python train.py --n_layer=19 --d_model=128 --n_head=2 --n_kv_head=2 --head_dim=64 --d_mlp=512 --vocab_size=3080 --activation="tanh_gelu" --norm="layernorm" --norm_place="pre" --norm_eps=1e-05 --positions="learned" --qk_norm=false --attn_scale=0.125 --bias="all" --tie_embeddings=true --parallel_block=false --init="orth" --init_std_qkv=0.0372 --init_std_o=0.00604 --init_std_up=0.0372 --init_std_down=0.00302 --optimizer="muon_variant" --lr=0.00195 --beta1=0.9 --weight_decay=0.095 --lr_head=0.00893 --grad_clip=0.5 --warmup_steps=200 --schedule="wsd" --decay_fraction=0.37 --decay_shape="pow" --final_lr_fraction=0.0 --batch_tokens=16384 --seq_len=1024 --doc_mask=false --z_loss=0.0001 --train_tokens=167000000 --steps=10193 --dataset="wikipedia_en"
Each number is 128 + 32 x the weight over its row's rms, rounded and kept within 0 to 255. Layers, rows and columns count from 0. Numbers have three digits each. The size before them is the row's rms in percent of the matrix's.

# layer 12 MLP up, 512x128, rms 0.0911, rows 229-250, columns 0-127
098:096134115128102127134100111168168130099130142122133141109129141157155118127098111106145158116171062073144114096175194125065101114160140144093124120127121096152049058131118126075106065073076131094147138096121162133105077070066146140151157170107082110133149133097202112142147118113142132056113131138132084069164096122147122058097128159135125164130092115134043156084145161100160155129165
091:070142110142122110176085109181128115100182134141108198116132104172100110066138155170102151092124109140130096104097147112158158084125196190121142143133129138142041178103125111151163073166111079088109086121158125124127117118124161165102146128132097132168107016147121124134070180130149082161157151124109136163085139134123121113143087123151135116138139153091157187188065105080119124096111
098:179142115142058143104152131184068120138081137171135118111087117141162153156110101122160143214095129107128156140086088132093123144156177142174150128119133061174162136199130153132171103136173145175139079133124114204081134152130120106170106115129154171123124114119099144161116056072059114154085117108097132125093127151063126154098139172132168160154128137141163141132145148087171104061165
100:185122105164100086172113119130159147106113074089166132119098114118128096115125134108129186062104124155145123125085139118111140090120093164095119100120101131167180095094155124123153154206107104115124204111134104126109133044103076155164068095129116063123115153143134145069137173104112101125113125168151118167181100152173140116163129139095101154045184163108116199114061092159128136111147
105:110127140080104149098150186115115168076097151157117149167100186091100115138156147133114106161109121160108129102167143072098093124119162113162125156134124168194133134149164136155141128139107195134130117099164141130166182197218162089173173085174164078106145122129160144124130133150150084168128120089166198100103172075087123110070110075123155085155109106179130121128144161147082105132077
102:076100119118152121156133143173122103090090149112123130135149115128201146147064135103139078126100133071120119129133140078043083116155169089142102131123086084109159037116106113147121187103127113143138128159120144113119161129112121112127106177247110150119117155108131125135111076077149119166117067094151075133134159121116101143137160156145109158184151135176179110173145206143175150152145
094:160145067156124100096091153157182178197150133164142118162105162154174142112118120112087151093124147119123125093164156085097099120098119100132046177127140137167095134100150106195141129110097109177086132110124169133124162094081109098128110094125118113123129155132140132133082172141070073154162148135084163192169109149078144018142173113177083182125118121158119154116136106085099137092141
115:126132101117140084095089103160141136170122086163145143128119121165140107176084104115120139135178112089171120156117112212134078137123090139108137075153203135118188103104169131119163149133083121198169098157146128154148072143073111149125166101135135166113106108144113108179182091091132146106111089112115112135147118076103091157128072175166126105128067161091172110138128103125220129043131
100:088131163152109204149123131099077152135124077196100128126148111137154149192097140101173074166203132113198133133120111192103082106147117093127135201156136084177145145105067073137108090122180101154136130106108153083091108114141122128112100128110128108167126104115122065140047141075094133115097136149131067120080142132178150128127119127132119116139168083139183088149131160134112183120100
096:107152118167140119131090129115146163120178135132082153124085092094135154162128115127165134193139158165186115100093151161167130145230104103109136097107151055115158196191155128176121146136100134127083090130147139149112144155084170111102100122147174148158199148117097122052125161154124156163059135089133151159143142146085128109145152144169147118155158107166115152076124119050157123065141
079:158127172087111158120117165167102110106165168188089170171126130127161133141108206106143130128147135094134147152136135088099123121136107101128103131140106073135165097196167112122146174144076190117092062161120121141171096131158123141162119086159142131196082180151073117096106137183157203144120200160093134155106103120121129164101139175095070114094162147163118201139069119110120142122127
083:134152144081149138146140096102125125133054124137084116100127120113146127152085136100104086128132167118052179107138092072158085143126178122122068069134119095174155121144167155098152105129141136087103090161178143109150074146134100140148111172100127152177159156056108160140082153119120055168121107137165132097106122106137134145152145157059111102106151102201148165073074144147185202102116
096:151127160091126127129136161100128158112113077143113103118124118066094148215147123179101108102087137170164109094110136107122108087161143165116146154139177149137125120185121118165076121136192156144134183160151128104114104091151143070138116107153149136131137118163161094150125167056111106143141153163138076084101059037139097078140067156095152135169159122096103129158042128142144080094088
096:089183129141137101139145151126096127146117177144157151097140068100123136184170179136081123111119174107147144120088097123108129120093177088107119112193156169073080110112147118142092063115072146142098136098081126094114107140128099074109161105144137121110116158053144063147119134106089116138085143105084102072102138049117114151116130145172209137130158086193151108103090109142173119165184
110:102116102120142190162157191120159183147133161132081128096197149109133086086120182141105112143104140086150153098134125110130134125169118198119091133152162115101106107137058101168148173152089109099108090136087127101108094160173138088163171122124131156131156145151124153164133148164061152127145167143160122197152198125091122104203167146113100103098234111127105132091138144152160173120152
102:072136077147121086118140167111130106152117148106121119173118111161180098159152116164137185186082097142174131120117102166058136129115146059149152185149128177171113087080158097152134115108122139089147074132140121112084109128146154136119116143147141094127121119144176052112101139124048068154123134157193110156123108112152138121209088085174189063141147163176122112092129110100105108157145
102:125143162115150136101136114143108098129090168126099095113106187128118151135078124130139071208100124142145094084147146144123103143104121125114088129189155153068096087167095157139121119162102152135128127175149086175180072186180115157100129126123120061095169113100144080119121143107123166132124147076130055104123114146049147141120140178133157198171156101138159170086093089173122085149060
090:121156090135139145141146101196161105130154147093116104203155060117112105152105093150134120129118082086171114087160124103080185094151147105101176184109139157085113149113137186117113141173175092127080111104158144200127199147074115133086081175076139089154091150148127155124119103148200105103183111125153120149136137143126155111085133177154187150150139120121121119099090177117057117109156
092:130120098176135179083086114184187123139152091104114104151153097145174164176201112130055135132134157165122110144141065059121178085127178150143145134137162112143165141139114139122114148121126085094139106124163153130090145148135140102134147105090119134085145093150134069156158177150151085162113113047119141135112226149076111137145131125120090079134118066226122124109135133146151095127104
100:130149116116165148122128104116145131169102125143090173153135104117099106127137145189129168086089103141195160113179186096091124128127129129129113127113104113121148167130099168124172147102125131115138134134073105104065161133066163106116179067139199120111114100045195081193209155080122156139116136188120146132081149127125165133182122113161115128134172167078082137125138119052126156080114
099:135174175142169084135146128119127151149065087124098116130179119141103133176099150099079128242141096143134146153121140102110154102113119164109167102132126115092156106154098100159106156098074181093095137166108087115129107123080161046152198137121125071143150131095131137096103134148130077090173122181178095102096167134095111119191152076089093145090109104126110175168081108154122093108118
093:053149093122109115165053138138082101079145153111144113142120147162148128184146107125070199124080130068083128115105142100134125086137079126090061067140092101141052179085137124143151176110136100106133118119113154093104162131137139172109134101122075152131107155134140138096075129132146108098162094082175114151143062089145180086105098111135124125156119113132106139086145136071182150172067